From a checkpoint of a small transformer trained on Wikipedia.
Size: 15 layers, MLP 1024 squared ReLU, vocabulary 5558.
Each number is 500 + 25 x the weight over its row's rms, rounded and kept within 0 to 999. Layers, rows and columns count from 0. Numbers have three digits each. The size before them is the row's rms in percent of the matrix's.

# layer 12 MLP up, 1024x256, rms 0.0668, rows 295-403, columns 128-255
106:513475508491490494507482479543516458503433478487494527512440504523504521543497530514509506509499527501469510463537535509507491539559516482524504490454504522488485464463476542538523535527532531472500535475499462511490470487488495497498503490471527504501478496465501505526535489536551518492502515510503511500510482496487497452470547507522494506487495485544524547503525527495514497503497
089:507492486477502500509471532551447514494521492484523484524502459518518500496511493517480472495492512461490509452498457523484538502470496500518489538465531466463498492506531494525531504488465513491494523483511507487476491511475486498505467528503542502473544514460545502472519517471511510484457476459499500513503465470542523482438493490516508497467494493506489539481518506496497595493485
097:511507511529509541473504436484526520490494552485505500484525501520506517499523494473483498479553486515483491501533539532482490541483502440505517497513516534466480497470487451497499526511472536482518480516467501488511531476480454492511480489526560555497490470495490517484452540547496496517496550507502508498511479536514515494513540511492498529463496537500502518518467526477491528517526
103:516479503476499521490485500510504539531474492488481543501510492499509512496458526518471515489556463573530532520515459497538517510551499437475498500493509476479504521517497516504499514518503547527513522480469476519479496541473480499492516495493460533521496494491517502498482539537524530485455536530547475488492491478505500526452507505520534513462506455495501530515485483527547469529488
099:500553471484516534500486482482479495505447485507500540508530513517494494505518546479476528527494500474458466490505535518465501482470541460499523555477515506504446504471488489484474530508509518465532529494495452510490515458488511448493503543492547473498478485525492496462514485522495518490499468474517573511512484511506548498507470511527474505468527519503485552518480474482501542509516
105:490511542485534515452472474532512501507499496475501514514480505509477471516486503531503499492514502521516516509543520507523452495533525529492534478496477514516488487440525508487489486497488484530547534519511513463514506520473480508512537479517464528509485487479504519482469492457521499468502497513532508506477501503505521474523509516521472483503489453492540484505480495530527500474474
092:524544509503518490492505487480486498511531535484495562539509468513481485513491478467457455486553526520471501488527559485553527530480523449496509477524516477466515504494481513488524502505474495503499479520487471506486466480493471449496520469475546494514477484489519531505520516510539502483475527481489483529487468500482549504502505520463511497447503496552483463497504510518525486496530
104:510459476512504457491484558522490526547474511518496450509512473509535482518475509495454516525521558503519555537531527499493529497539519513510498489513518521511461492477507517483498545505506533523520552463502472480496462495449495534486493506491475481491485453492517498522505505480487528501506490497500491469474517495495513536496478519480551513521492499504501477544513513472505527474479
105:506522504518526532474527466500514529491485445505464512516550512461486526526523525504483444494478503493495499506550544505510528518525481468516496517457475512496478544571457506551500462494512521533519538479469498508493502475488531477499498503494489500488506464534551495470529474471436472551486483543464473489523493539485511508494526467536462494469469480530482517541513520488500490475489
091:497516473502554487470516460514445504539518502497474515499488493561458505481485500503515505494488497466490501445525485504518473513476524448493489497522517485472520514494482505543503542471505513522481503505474523490479416522473477483506514499516453487506516497552470493534491527482538518509522516512529503511474466559488542482473511517498479502548516488499512505493523526522526483546502
109:501516450516500495525503479499507496494497506487516509516530512518550481512487464531497488509556528489506436483484478431484534515499503526477487516493443528513527515459491488491507525516458491550488465475497502478515497493515493502452486501440496464471497492501520536460480536469493490468490499495523521476485487482494468470496487538477499496519498486507457512551500496472519480514473
103:523487487456508476471469521566481508505534487503507479460498516503517500495497515529460491483521473500520506527567506473516537516524511509462510518512462525536485501494477510466498499467530509487552466510476488505482486534508510509523510503489491481502495510535486485489492524528533497480461477541522498506470499490509463519442547444509553532511544427522482494460511482492555479502492
094:522529458466527481510437460491469520510439523526485498529475463536512470487492468462506499514525553475544452512539501483514487490492557503478504490464504532490530502480468488521521484483490526478479499534511507490477509499478489452475538524533530478509522529500451493496543538492476474501532523488501484467502487462508514480486525488512504525506482501477452490505494499527506551510525
112:451496482497529496554529507529546511481525459510507519487497487507492481516501471529472481538520534510549439475535489511479521505512494519472490520480443498457546555510512511518519504472481521489514495452468492486461486476510472480478512529484491481501479516491495498446537566472499536470513497548542488458515475458530502531481457488508521533429472507502449512527497526491479505482468
099:468478517526480459455448511482501484506469538499498553547552483515517493531486469506510468490500515534500525445511524470537495520504495456483483503476469510507497531523501496461518481495478541487478439500544495452527488475505504477489525520479488508486482470485480539528512503502513468550501545511527516492481475497491517472532498528482528490511505500521521478496509485518498481522497
092:528513519501515522531473493491497504514486540510463480484510498587450477518496502478535499486456492543448476506501527521479485474501460516513516497491469514508505499522507511507528514523521479464495460508487426510503476526473502502490513507499498568474535496520493530503485498491495510499497484541508528507511532468476486514509496478497484516484493454511502509522498516514508495473553
097:519490540509488484492515465500507514533482512498514455471459535495494481516535514499518488506489541481496513540503509477492525475500516511486507490508513485486482511502482523553533499472500478525553533521486465517495524520480474525465507513503450516522455534513493525459485487517555511475489499552500541481416500495511470518473481494505555509494518492507481478506508509499490483518519
102:487506505449513517484487497544508505487500489447492528512554476464532487536524473494509499497530495521527487502527537447493523499546501512497518519476498514522493484456516519483538493521505526485498492480483489471510495502496496515500506507525494472469503497508515503506531522502544512497521464533518463480517498528503534499514499536502476523463519498515503533480519460492501500501515
093:514538519508464536501489444538489469542526523387538512479499506500483496482505486490505544529530556506522524484507537497502543518530498481513519531437475453513496514507450500500516532501461491513518463501517486499491505515488452471497449449506546471475508498511544521506503493491523504507490464472526507524502499490491553510495510473497515498482487495480485519485484539511487525545450
107:501502487473484487485524489486434532490484557516529515530501502486521519528472476471501533502532531495486511489570519476537483511477515490481509517559454458472533535481483487508515508504550509451509516493519475521493508461455550493512482547506510495474468485489513489506504469440543521445487550509508561510472493469505533490518516506489500503498551440493491497482507564519527500519480
097:513472492486478520491487490485470509483519511493506522530522486491489494502449537519503511499501511451500505487503537499567477527503500507505511482483512479475499479461498510532482513553534530504507530498500430492478524498439462585527508497532485488526519494497503522498488550555479476503481502491513480496489488505521496502528474488511509495461531484513498499468520481502487500506495
129:489490498492465538505515464557498488485515505510491464516453474513496498531503509544493477543507500477514507497484504510497536495516544496476549501502518452509472532483482483512490509492504498530491486492487480481534494479466464466485507491438496560493490519506475497533496475531522517483458530514527496478534481519516482495524470512480537496479500533508505512545494528456545486439447
087:512522487492488513460495486472489510500472462498493479465472504481570491487526525462529467481517471518487547501491521495486510550487526418438543461448444517533508507478518486518505444446508498479560491530519449486511500517516459499511513485532497488432545504527522493516491514535500518459505505476529486503472479515488496477472497476503477504478527507525488531530510534510487530545522
106:531516499493526504497482479498478534493510511481467506493468509505491499548516525454530527490493507506509516446512564525517517536521443501491522476485485506455533524493517520474515518536488531499505445513490464511478494509491485472538480478507493478537515476459542529488465493518486514555500455452533503479497501500491521478511511499547449492465494535565498527514507527526480525525465
090:456520485528466482462468501519485500523501485552510531476503494489492492494525460513475513502544466467508467506478497516545529483471460505522514514506527525509481518459474498523576496473485523546478476526496457484471464514495526435502474493470486532479503476509532537489497522435484460491472487461487500494490480459476518481484530451528491483521545530505465482498488498483504473489488
100:484505513455499484490503472514503499516509541457505520486511446517515486516491487511484506501522508497497525512495508500546523537500514509468514508458460477518515527536451518465543454455440503477488488544540502466488512499480486488496451480447492538481494497545509523533533561523468486521495535544516500480526465503516492503522491476511480564448528439516460491546484524505508508528465
092:500531461484539480514498514490488491516517510489496492486531527537520511525503455534502496493486470535535487457513468510525543471496498492457499510484494527486479485521473489523523508503465480524501498524525504497477456544541486476471485509521521474499510522517513533504509497511521492480508481504546543466471469513490504508487511535465533473477481496515484536498525519504510531497496
097:492531536548523447520494459477494497501517482494513513519522507522495486501482444439525488502520517494486512516551481504493456477491503497500523512502517570487478499542483528486505458548507503510491464520539505511521509484503518492481507518480520476486492504500466513463538523475470475529486541501468474499494484446487464496478505509507525519487493518515508508521507505475541500506503
096:460491546454488493517517494536478525468494479514506459512498452486483495476525498499511504544515494452529492498522496502497465475514523490480514494498538505490469511492513507474542475500525504514544490474538489474480480530483507513492497467475513494483467474500502494492485526537475529494510510511519564472515480454486491494465499545503469507506524456473469519483504535480538520516456
097:505494479508463493471515450529482500528464475533466490497497531522551538530515467496468531518529522528497499505498528500479468512507586491501511513473487509530511514492464466483514518488463522483513466487543502497529559502498487513485504502480529546476503484465445478509495474493502532468530516525486512456517498451552466504504488513531458497496461489522467483474489477490479506486465
094:509510544470541486500500479491469565500501486474488462484488534503525506511498521479490518498507477512512511483490489498528478505504468492531509501506523501486508499499463476512494470490479515500531508501523530505429480528499513501485500520487494471530522468479471511451497479447506508496509529484455512508501504501502494502495537544541486490511525487485514467454492475533492537496477
103:513512514474523493537530506508543512528489483522468497540511475530500489485514494518479485474490493511491483517541507478499507506527543507490529529538469502446486487491489481489493517512436534505538538444521523485479468524498513518553541494502487454526451464517502522463495504479486557539516505503465497513492460512509509529485482492499514497495476495486486496492500491452502483506476
103:480513496495521515507522500536495493509430485512495525480503528536510510543530496522477500494487485482487479526498471483512503482479516513481495493467478495482468546481516469508517481489467511454534514517483476481478486505500458516483472496489548499516529493551486510502446476468537473503487496458545531500492511546527549492524518486527508531506476476487474560494465474460475494508501
110:495535465496494496516522471549494561523503458490520485504477509487517478531511470482482453544518524465548542502492503473499480484516498476498485485475441515525502554526498503516476494491509474517540526459506456491539491464504485452455494493478531519500550528514477510521515492507476541507510558545465533498494504460482530461470487514488523509521496450475507495519511524541488504499457
090:513508486507474511528506520500461496523484545487491479523524485506491484494471529488459488469495544544524471525483554441533491528496496468499516516492487483502508497544521511558513510462501488488492461462541512508519479450550495546496460469496547532461479482497491496513517567484497481505484533500487489489520498484489521496525497491435512497522526451504482483503461530480481560526499
109:454536483507461477516504514526451572477514505451480503528504506522536462515501470497502516521491536502522453509530452517512488478529514482475509487482454547469527520506510473479515513453471490495520514472488504485519452516514461489483548501464550459502483500493487485459538487501499497535496513488528515462486518520504497511500462505477525458508495494508479490485498503469487505519514
088:497517497479537483542527496470505499458509510514532483482506460519512492468505526518532440544513526476510519529503504469497440518489500504490493521531466487511479534520505521463507502489489473476546476520498530463492476517523543490498504473506511503510481523529445505495503480524537510523540510573495476495506516502467512485503540501462509499501484488538480474531458509482483476480442
097:487510511448510502455478512486482459493509518497544519539525486523508526517511502532481512466506488528520513482525484521524530555511521518474552518503523478523506485498473462509501510527430526477488547488451547499458489517486493447517500452529507520468461516452467530523510496501499495525479486521484572488485505513474505537502504523453537482489481473527469484490507529504484528499530
092:472410545476478465510512502514507514465486490474508498510480539521487506513500497535471477501500511489503518477505508498505464526477549468515543519463514473461470440497478469494490465517526516494552510498461506492535485463478447500484500487493552480485505499492471471487526472496509520467499543481482486483511508468514507486472486546486479483510530514511484490491534509474483535494530
107:475555519538451528523511521507455512483488497493489516513527470510528481528494507494444498478498505511478491491477497463491522509516553514511497507508483475480473521512500466484494476512509521542507463467533524483498518530514500491515502479501515491500469505502460508481462562483540531465510505523467494486467486473492577509515494472499508489472481497505498543521484485531470517513490
098:465479474487481510443461458496476512525527486521522494504523509490515460542493485512520437508508524481475507525504483499490553496547520513486504491463529520511519512550501535488473537486465506506493473518528495512520501511502503546482526473447488497502526490475474543550529517509445520481489500507510551499543487478500543536541498535447550493439497495484517493508484508492506491498472
106:503468507505457470501533457509465503513482509521525509535494519486506493493457494507448475550474509533476530519509497519544507515468501516502505509501489456530487501541513510488477468499540523522513465473543507469546465493483566484504524514500507510493508493492478471529496485509494535485520542506519511446511489525488556507518508485476510517520523488560487479536510485492505501456476
094:511478471519476483537513459492459485498476496488514489579489459528516484512503481536512469570515518449488469506489490475502511491479554446455501532463493507490517525546515514501503516515488485473525478449485470439518510493463506482506518513501519547475503494492503497498535547507506520478500490494507546526459475530529493469501466501497499466503489464498517532528528527505530496506487
092:457511466473523446534492483501475543462458475484517475504464508522546519502483497531496510525525514468505451522503508485468524479564493528531506489529491475476478489537540500482482486525499472476492534496487513496520499489560488522478492455448500486508475527526477494514506491481507508500543509502542517503472479520467517521525515514495496496539516523496500508484492505494471523514528
101:520500516501520535518497501525494525492511502478487503529447517491471518504476500536507523473533478518504469493498479454542492550504483495527501522462508453473473492489456447521499511536499515552519481470486480489450507502473452537497487494502499539540531491502519548514470505487493493525502525466512472480447487536466488476463545474462498497479493498447465506533496528470550505515505
111:508528479524471517517529482513486530454526465479479516506454475515518504520509537505488517541514480501544456487542473525507490496502510508444492516511501473479459474468523472520481506494470487525543491477537515480488453505521502493438536526488496538478538528536474502504511530511499561507511495479499500492523489498453499475483513532488439532478485490556451480485513509514509537466492
103:504527490514506489517506491482487476515507488530475492508532513537517474482492438525518491488516517506540485446552468508508507508525528514471539463528471487553531531530460526516489534467488477502516493488495549524519505517510542482463522530473486496490534472487466536489476514532515484511506508539485566495508502515514484493489491515476544485505502490467517513514521570541519479536475
110:503495509483535441480488505483466533463480549474506448499453506486487494503483475484475506455545477502519508489508498499530512553519489472473504475514459530517484483510467470539517510520458500502544466481515489482495481491524501521487505501483521483455539477504461527456528528470468495491501474533478526520518509479515507483508520496477517447515489491513521507504518535488544461484471
096:479490487457458489561533487518494523472516496469522517550491513518471511483502519505489508498526536534499485511520500490494468517466559512539501529514508549512449516517482501513510502517494493494528514483527490476484491440521495507438483455480527539500502515490486485466510478486483543529458515484495495480521491514512529520455496530447520496454504502512438510509494522541522545468487
094:500479502453483528491482478504511486461528495489507522540475522475528486559501507480479473505487492497493460473509492509526536543487569486500558552500513482530480520546450516515543549531493470489520530486506535513486504460490478493495494488514501539482484480496490514513490533481484529491479508483473516525464519515505511463469478505521488526477461477491463497526487480472493529485491
105:500518479494487517485499460523453468508463493498507531501497479534461554507483492494474477478507515498503511479557531489485512524543522513490550485490499500507495504574504516511493537511522510519499515511517498488511521530475505441451490495460536497509489499476528484507461532480461481454488497513491473499479493470404538468531517500520486561468485495519485484497509513477502542515529
122:497536524479521522489534489477496494486503511473489513504508460519475491562533462503529516482535514492461468508515531520493479524506536511463522502427473506497502547509513480533503494507521486491568539481537490483440501488467506527509518538500523485497476496493482505448464480518492510512513536524471509506484465555441506526516503496524487464458482475497501516486492498509471502506471
093:504494466499484476510462516477521537479513502493499503486520484479483510479501468527530482515529489526531502470479493476522461521518517484511506508476511501475509515533492518501509492476457506502494535504498492484482495433505506493500505480514551490423551526489512503468491512500503489472507531478493544501487497494475480528472526517489481518530478504537522502493536528546479519472496
107:510478550506446472500486516494518540508535527430516442524525536533467516522528488504494502492540503506560499437546537510489480500510533477493521493484506466490538467484521520542539505518540494498487486499519508474531450450480493492507484458485521502515508510490509502468517484474495489486500530524489492509496480506522520502508506522528479484514523454478508511498512509511493546525541
106:485469520477511473467518474522478495453511505468469517476482519537506489533490497533526539485504518543533465471513461514485520506444510494485508498517494479523500478500510503527518521460499489514505477520519450455490464505506479554505497460504493528480486527529537496487508458503495515510501501520518486469525473495543524518524545496521486515486489507499475537503498554474480560508519
098:519447538481541544533449465537517548471546502499518433513509505478495523502528520523529480468554486530539508482497485499492522507504538514518518471542522506489494478472549493524493507464517462484511532441473540510468479528459481535516538498514477529497486517442521517524520503531529472505453496551477516498517516521530489505455487508487500494556488470539528499534480516496536479506515
114:489476475508504485521490460493479492519529448517529477498534457546501527532506491515489467481486502527510469498484487462522515461493494468490507525501454537453526519482484470537543496469505538524517515439496486510465458509480573510470527534524466482539460510533466500499517460512501496521498511528495514495451489482528486506483550496518497529522490485539476544487496484536500522472480
098:478551475543525484508472467531517501453498504499522464479477477496537512525519514515493512533485516464567443518497469461482487483567487505530517523491500539493479504528512521487523460517483514497521467523489481500490490516431467444464467485495554525484503509555541513478506481497446480510474536515516458532499513455481471478516478493484509542457482507492475515509499503462522501495509
101:499471510493510483469537490480436492483488502500491502468483523550458485428521509489528472495479505521553495499509485526517481485495505498468487524507511480476487543539481507497546494497529479525468535509513455472473442453515487419521506458505476514510542518476468502496516507487455496456502517495489528493483491492488530498477490513501545470485516467511517503469502532492516501497507
110:494497488477486438526470453501447518496496507493476504489516499507503483473473487520510476502483543517505512475509472493529520541515504458478505494508484478526504499519500497546505508485487545497540506477515517500526491468526488482448530489503540510473513524506446507471494469489513474520494507464500544479498464458482517539523544500486559481470471488514497485524516503513488517451489
113:519517526475495473474535507557523552473476545523444459559497475517504492505470503478560521511520519473505515490513528476502488532510477491516511494501497478493543490469511486521499515540497518473544491471460504497507515474497482517454488505468550483482474515538476513509522515510486501518460520472504528492496516501540496474514473499482508488471487467525494530483487532531521457479507
086:514470516504523519513471471504478523456472473530523480531502500488495499492530498507530480501496518482468512499475489526464462489493512526507478524508461550522491453477505495490495515477458533486488568462469495509488491529472452464559472485496461532494510474546485522463548519459518509518505491492497523506509511473515497464539505518519498487514482507533452519598484468480486501455469
096:485458502485530551517479512504469496532525455480454516495490471494470478468499467554486449483514542515534498507503506458516458494531517494467509490509492533501477500494484473491512512529525502495499496528493485496516482500518452526456542502437539468516521530477465516518499519536487480490520485474504498498466484464500507514454513487446522474470501472505519493512508468512491510493511
103:479495536498502479505531481498498524527522503455536475467515487511527501491505512517529482516498492494550494523521503486513513510536468486520526519478462505519520501545512515502514508488503496531489484480493455503519484489496492498500511468440498524497518543509437506475519468495500503531499535535474503497526498518437505479526501488473530463520444462485492510511503463484487506483480
102:496525494510473493502509513519490546461429507510523496527511522496515502511488501535509500492509518484484524505553514491540538515496534504482502522489524512494518506480536516489488502502523579520516543443516507494519539489531454494493499451499481495489509501537537526501504560495509482491479488481517480455486536487476472517503496507523527504517478482543500473519501468501539528481514
101:530490495516497518505514489466483518516483447484522512524509473485484510513483518551510521474501489518533445496486426468514482503519508532474511505556496492567511482512501494512523534521477492522526518467515504456520451498508489472523531510472495519560514508488492473466464483495484513472467542537503521464494516510476504475472519527478504503501479435496486486527509503486485473504508
094:497472518412448500514507520526446497513520497479503478489488535529503529537480486535512504485486525505536461521509514528491478503472529493499536485509516504504487528530475506480516482491498483474496486516505496477501449519487518468471515515488512531510497530486499495533469483449500533452461515487477496460539499444506498482510534476525480478503502523486473505514477496512519499495546
092:510522513490478514506463473493487508486489516473534501516516483485446506512477502546469451484505486502484558477499487488537527500510474457517491540492473500501472491494498529509520515526516528505493467467553530467515530489508474492486471492492466516514490530499476519487524510502489479501497548500514471496507512491540506444508523505487515506503410445496511507496500523513492511535503
108:503473494457528511490519547507456516490486534479539500503473492553497490479517507484482480512497453495544509483533523517489522500472493496516522541522451524503489501506517472514498461499538475575494493509513517491492511526452545504505480508487533515485474535460533526535468528492532487479487501497498522435509510499494520522508550483522474481531513485498431538459489471485532515479473
087:517510504487533485459451518540472477487478432475513497523496489482518509501490500511543481518462494493537532489504518516502487526513468484499486482468526515485448484523497529547479515523503552504487495439494542507446498519503511476520492504503438498518560513508540551469476542481505539561473514508520534489499492477476478496493479513511473524530487503498518478519514495509498508481483
094:499523441503484470505478488511528530510491496485490528516484463488481516509499485526521511530498523474529494529525520497498540482525540472470496492456434491554506494476532492460543419502497504511507478539493528515477491522522494484470541520496469494511473514482517546542501498518540496503471479473508475526473485439459501456489474499500506508491508472529490501528528491461490482481525
091:488518504500508496512477533527490486495511481463488518483489483537481552531524531531545478489506458468495499496455493483530508495507498477497489539508471498452516494539514500504554515465506540568472520499529493521511528516483440498511500496486546522488516511513441496489514509501524524485512512521528516500492463493479520502504490523565470473501491512519502498502510493481525485523535
096:476517511503548469509518451522495484487486536491480514472532509559498475526459529477514444522504485473536524542519522498510503523511477523489496518508464544522500551482497508485498497508558503506524504471501500503490426492485483435513528518497528527558481501524478547528531522487504507538481489509465491511498482539518485525498460506520520541539495494477499491455523484499477496469506
093:503521483456500492530466491501413526517521509488484507534518515509520472531506522526509508535509477474451490474482484476524529496493529482441498503450519482476468527510500504529486538458417505554464513497489497507487519523518524473511531523530454529510484518545496502500500512536527550522475535497512508477510511466513491453479491507493500520502503538540504493460523473519523524512513
099:519502528480537501494471522480482493533500507496539461506516494537484509491499480492513488527495521520455478467475499540476492495458504445501496504464519498469495513463516511541496532505484481542515499466468527503520467474453517500510486506499493477520534495490473519469506473460484509540518532504528527506502483510510499479495504544537490504540493489495514524532521493524513560476495
096:457469505462475511469480459502504469503534523536493518504490515476489493485472500464509481502496501508520516536532504514502509534493542495485539500486479500511527490510452480527474490487519560499504444479512471531481462532500477477538566522502493474464509464488532497525461475438529518462492504519546495522487503469528482516499522542517528468501515517508433489473491536475496478516487
101:510516499517508510527518511500482490490504499464501555530526480563484473488507462483533446486487552528506504506512511515482533498466510482477505514501499516496490528474461479547530529510506482529507494494543528463488505454455505523521498536481516552493495458493464505483518528522499514526522534536518500497466478503515518522491462478487523492517506486539534464495486523519511493501498
107:534549522492507528472495456529475484461505508448535555512491522531519474513487477480500479507495526490508462532503485509513497539519488503475495471483474477520508482492463511513520514518457517558515465501512515502470527525458492490522474493502498517446515498510527560477515552519531465466497529521518539503507495441513500507471471516496545506496522494493544535563503540524501483454488
057:547507525488496445516460466524470489492490477480481529489511490516529479530474493486549477522541541470509441499518491485514522523504485525496514518463496488549460512524497500524575464496529515516466515457482468476515520473516490507503498498466498516510514495521517543478542521486494537484472497475514499474483483477507498480478512536530468539492524484508476517506493522488496521493461
102:496521511523586481499507487520494451474494512512476520508463489510498525501492476507482515468536492496512460501493478494514473510499545461482513519485498458527515496505467487536484490530498541523513518462520508510444484515522528494497500509547500498439554505499484495503563565519477522477496514491519521501481466497531502466510563502489524461477484504558492487523476519485486479473445
068:495534529477507472485521477480544498528508483526536487496496537513467535507497516533467519456502500520527476520543459510542507493517492533533487485519493501525507510507517531520475499510478525503456458447458479504480488542507471462504513482483517531500494506522461532543489489550488501559498497478520522520548528522506469540516511445556478454516456506501492450506489511513486484497508
107:494488496520527479522486504492495536505474449478481503524454497527487511492509506495498497558505499500501517502516476492476471510515475433506531490519483492493467513495465449543510514519497527517528519483494472522462453482516521468436507500462520496496487462489482519490520515483556502564523501481492496498520485525479515482448525511485521482519521488535530467464488524494527504508522
099:461448544536499528463516488510514525466496510506442473516493495540484506542446499556506495503526541527481473494498531457502495495521536482478499492517478512512486473534489427503491472466454510495480490507494474455510540483497495530486522503512486514506468448496511518495491486501476538535506533552516478511487486497511513476484543501529465493497508524467503503518457491509459517501497
109:462539499473471503522496519510506503490506545477534496505522466505520508537462496534487489526551475507494475505507503462507491500514525470487517516498530473536519522509537507524502495497476519521534504507527491516462447482489501457506560501527446520493505526520473481482495534510531529506458501516493510510510490512489505501460474484493525558487456451539522472494503498473488475472475
086:510474490506507483513491494533470482488474485457517525508498511527507544504525566507482483478491481505499525411547494533536470459515500480502509497459491507465472484492488504502515508476519577495474475523520497501452522498516494521536495462478515515474481495473492578484502504479443515540490511469488512486523456512512496490470544506506439506490477507471448534478506507480512502514488
095:514521501450550522489505477495502523484541526494504528491522511505477484541511490472493486514505501524505470488527476463538506484512500489524542481505511495556452508503510527558503457498450486521528504507442532501487482507511538519503522467503525490496503550563514544484493511520496501480506486520456527498494481512497488499497532498500523472474473519498502536484480503512475495449506
100:504479507523547478512470496488483526538525504449505457532517538534499482502482530522548489514507507493506488526496506512501466498462460504517521503512459512508482486527526501497517507486505514500552459524487505509458466505452492505482507488492473500475470455507526532495486499475517510512461505500489492518506490477513492499458509490494469520517486481481498529567474485530506507502483
100:525500473475514466507454490504486511467509495509549526512516468513493497531496487465539484474480517496475538455498525503571519554521489496484505489510488470534505496550514528513534488510510566494517462504530493493492450497502506500462523489512561502519531473499518484466473454507523525522497516475535500472532488503496479531478497470494551531528470498520473484542510461489459528520543
081:428491560496513505496505533453514495483504502482511532494480557520483492541509495487484505495485503513500488454429483496510519533540489496541484536480503422539490486502485537489469504526514540538486496460481474504511490457516482498464485500481530518513538500520517551479482508543475474508532536460477511514493472498508474523508509504515469504512542540508513510521529516512471486473506
093:480473456515537474492533510517474478456519496476504461529452502550547464515471484510521531490544527486529494487445479461520492508490477526500508520474468498558474511490525479474485485509517496463547537490468477490530496449489492544472496501510524474540501523519508496446505541499498527515497492460532541516534489510497515505484500480469520503486497513516515458553500496451512534486518
110:472525498504574512481494499535530458485501485472477549486496511512456485497516459496489508507484538522485473477468522481528542495495520529499513497476454534526473503496499503509489541481516489504528506461511531483535474488451493479507546464459488516525518514536464488545549557525522480499474540521511472495467468483501518495469515537466533509487533509523465477530486532508526544505532
102:455476484505570471489519517485497501505502544496519475490451452474472496498506478489468536507512483515543471457484466502483487495470519526482520497543471535520518547467470526503500499471500530491513492528481491493509508494507532495474524491464492518502523472485436505491466485509484459545539522479485517507488508531477511493496473518441462464509516505520519537531485470491513489461499
096:511499463496495518481515504543497500481497496491465452488488515502489473512506518436531503509509547499498478516510490478506468504535475464469512501504504499531510529499480524512498486502513504485546497483486465492538465508528454468423562465507505491521486515562517498497471526542511510496522501495511483462493510482452523517484527474497531469535539515502510524524475495498484454515491
115:477508490492524521540531448558475550452492485476508497483459509487523518502517514488502484484493526460516467503516529483542532530485527535494512534506517461460493486510532478527502470486532476498491489514526473497489500504471476535511519512479486530531523523513486481525493495490484501493499517518546489476502503466503479513535515518460487475494469460488497518523501527454534539498505
107:509482479521503469536495515530537461471485515498490508487482529499508529500508514518462517522506464501471489489488481441511544508536440488479526530496521519519469505484510433532525489524494522517506507486484505494476473521484525488553508449499513451509466490487500520459465511498521508530505475478520515507496502552483504525507505503484471511533482493533479473486482486550473497505468
097:484495505472549516504522442530494524484446456515478574489535465466489521490520503526526460474495490506505464492505488491503514557496477484513506473496496469538455492507440504519493484456483540518482498481468484483494520447508468490509528519467492501507518496508489518422532540529481511537477513470493514493515439476482492501528498497507453519494495504513478491484491478542482485508518
105:514534503496494530512508508516500497505524551495497481529473484542472452525471548501490482496488519515483529517519530515516552488491552496469513517473528489513521527490481513471511491498448498503520534496500488464457465524477460471546467512488495467496467518525536462502521518495550519480475508518488466503495508517538510507464481488492517532474484494493445510515479517508513521493491
098:470484482531489471543510476521548446481500559481513506480497502488499508501532458516497500508490463491514460494472472484485482485529515508511535510460514582478512493477482508510514530471461514503549440522505495508530521500534494489462514479533486492462549515491535496512522492503504510473519534475489480497488495465518493480454511444529469511518474495488488514474485466472509510507513
112:502492459492473489516511468489452484526525509501496531460455466488471488501470495507454494507536493505477500471520498514514534554531548491446507495506492507531495519501438464519501481515513561481494514477542514516497500529483482447498522508482515518495437460472510496508511484499511479469493539511462479521520474506500487536502514586536519512496523482541514495475501499528496492470434
089:485509508494530518519508506459511537466499459514546476532501496495498470465510549507557509509477522487488555454516522541523482548531530469502519487501501486504451484527481508502504513517479487491531517511495429503515512519455485518485492481490468516516527485501480513449507499526472497529501476455493512479479500490503511517455503546548489473518534545520517511494535522506485512508481
101:521519458523526540544530448522522525504497463497509484528492515488490502450485528511536471542507505480501529480560457513458481495516468495510493500520456528540431526516508473507499474483484469522490508497480476490494472498484493443479529463482500536503481503514450477458491497522494490526522548548488486483484478512472546517515516511494492493467520495528457513532476542493480479495474
095:485515503494574512500521511507446526540483486497499482519505473534515481482502480487529522530484494507487507489526479496525470533526534442524496506502496506477498527515496483533486542482504474536497469486502484471485505511480499460493488475492454519522492500563501511476523535494530480549498503470505515516490459520493505552441471518493487462508530498514484507479485498483501484515514
094:500545466473458518543475530517477487508512508516479520569509488465508519517496492452480465489504489489463502496499514521448533526517511538508491499468521483494488486492453503505566514490498529514514542473527528512493542473492467487494496474520502483515443502488495471475507504470537519514499496508486522501456467525472475470494527489474485507497466465529497509517511511484483528480514
097:504543459526519518511486486465510549516487494476516500492495482476510496536561473491484473528491459507501495534483497449462506481512498474511503465475471468533520502528496544495477482496502534497511541497483519516507503538516519480510497481503556519490536493523526489481490542546536470504521528536524484509514484509507530504520472503504527559533504487499512516518478537488524488433503
081:547473485492486485523496471531489533504508524528488514561536474501540493510511519510493484523519485495490535510576510491556539514518495475452538478486519471485503477469459490532490513461526505454499564495525525489444504511457489535495510484530473486503502527479488501467517510479506549506487510507519512482522548477528482497534525497511493523526492449489502461528433478537517484493522
098:521530504456494528488527472501498522480510464527482517505426527518512536492458503476478468537540470527517502472490529538520530563517540470458503501515517467499505495499463441500484500520469530487541525489518488512494520503514466498521496552495529540482502486498492499512525510519529498494496528489539546486481449501517467513452558520506523496472524535483510517497460486484537501490511
092:509496538483485492507465544502470487490481530487507468500533514550480489558523495530520498519544499519494494501480562497470532491489493495490501508513488547480530531469486516477545526443504483453565499519512533437503549539522491444503528511469546475477488441501462501529471479490520501470510490499537465498510471461449527545501509473514517492498500483492477461520518495511474540506541
091:482478530474480509505461502530479523503511500494496521489502476505509519491540458511496501483491504513479508477478471489487539552514505463468493487451532476467493521506461518480517521513508517521482524508512475506465492540525513461518468465489483556498539499493495525504474469481467491559472520472541465482493511471530515484489490489522493495495478462497507504497528490489490563504453
094:507524498484505508464481544513493474493489474494521490509499522490457450517531494486495529526539521498486498533507565478492475504534508528501511555478458475520538554506478514504499483528488479503504507501508504517517533499511490467478527497432503576488507490473499511471461538495529517488523483516534511507501507509559494468523480527498518542467530531508437513522485502541506511512502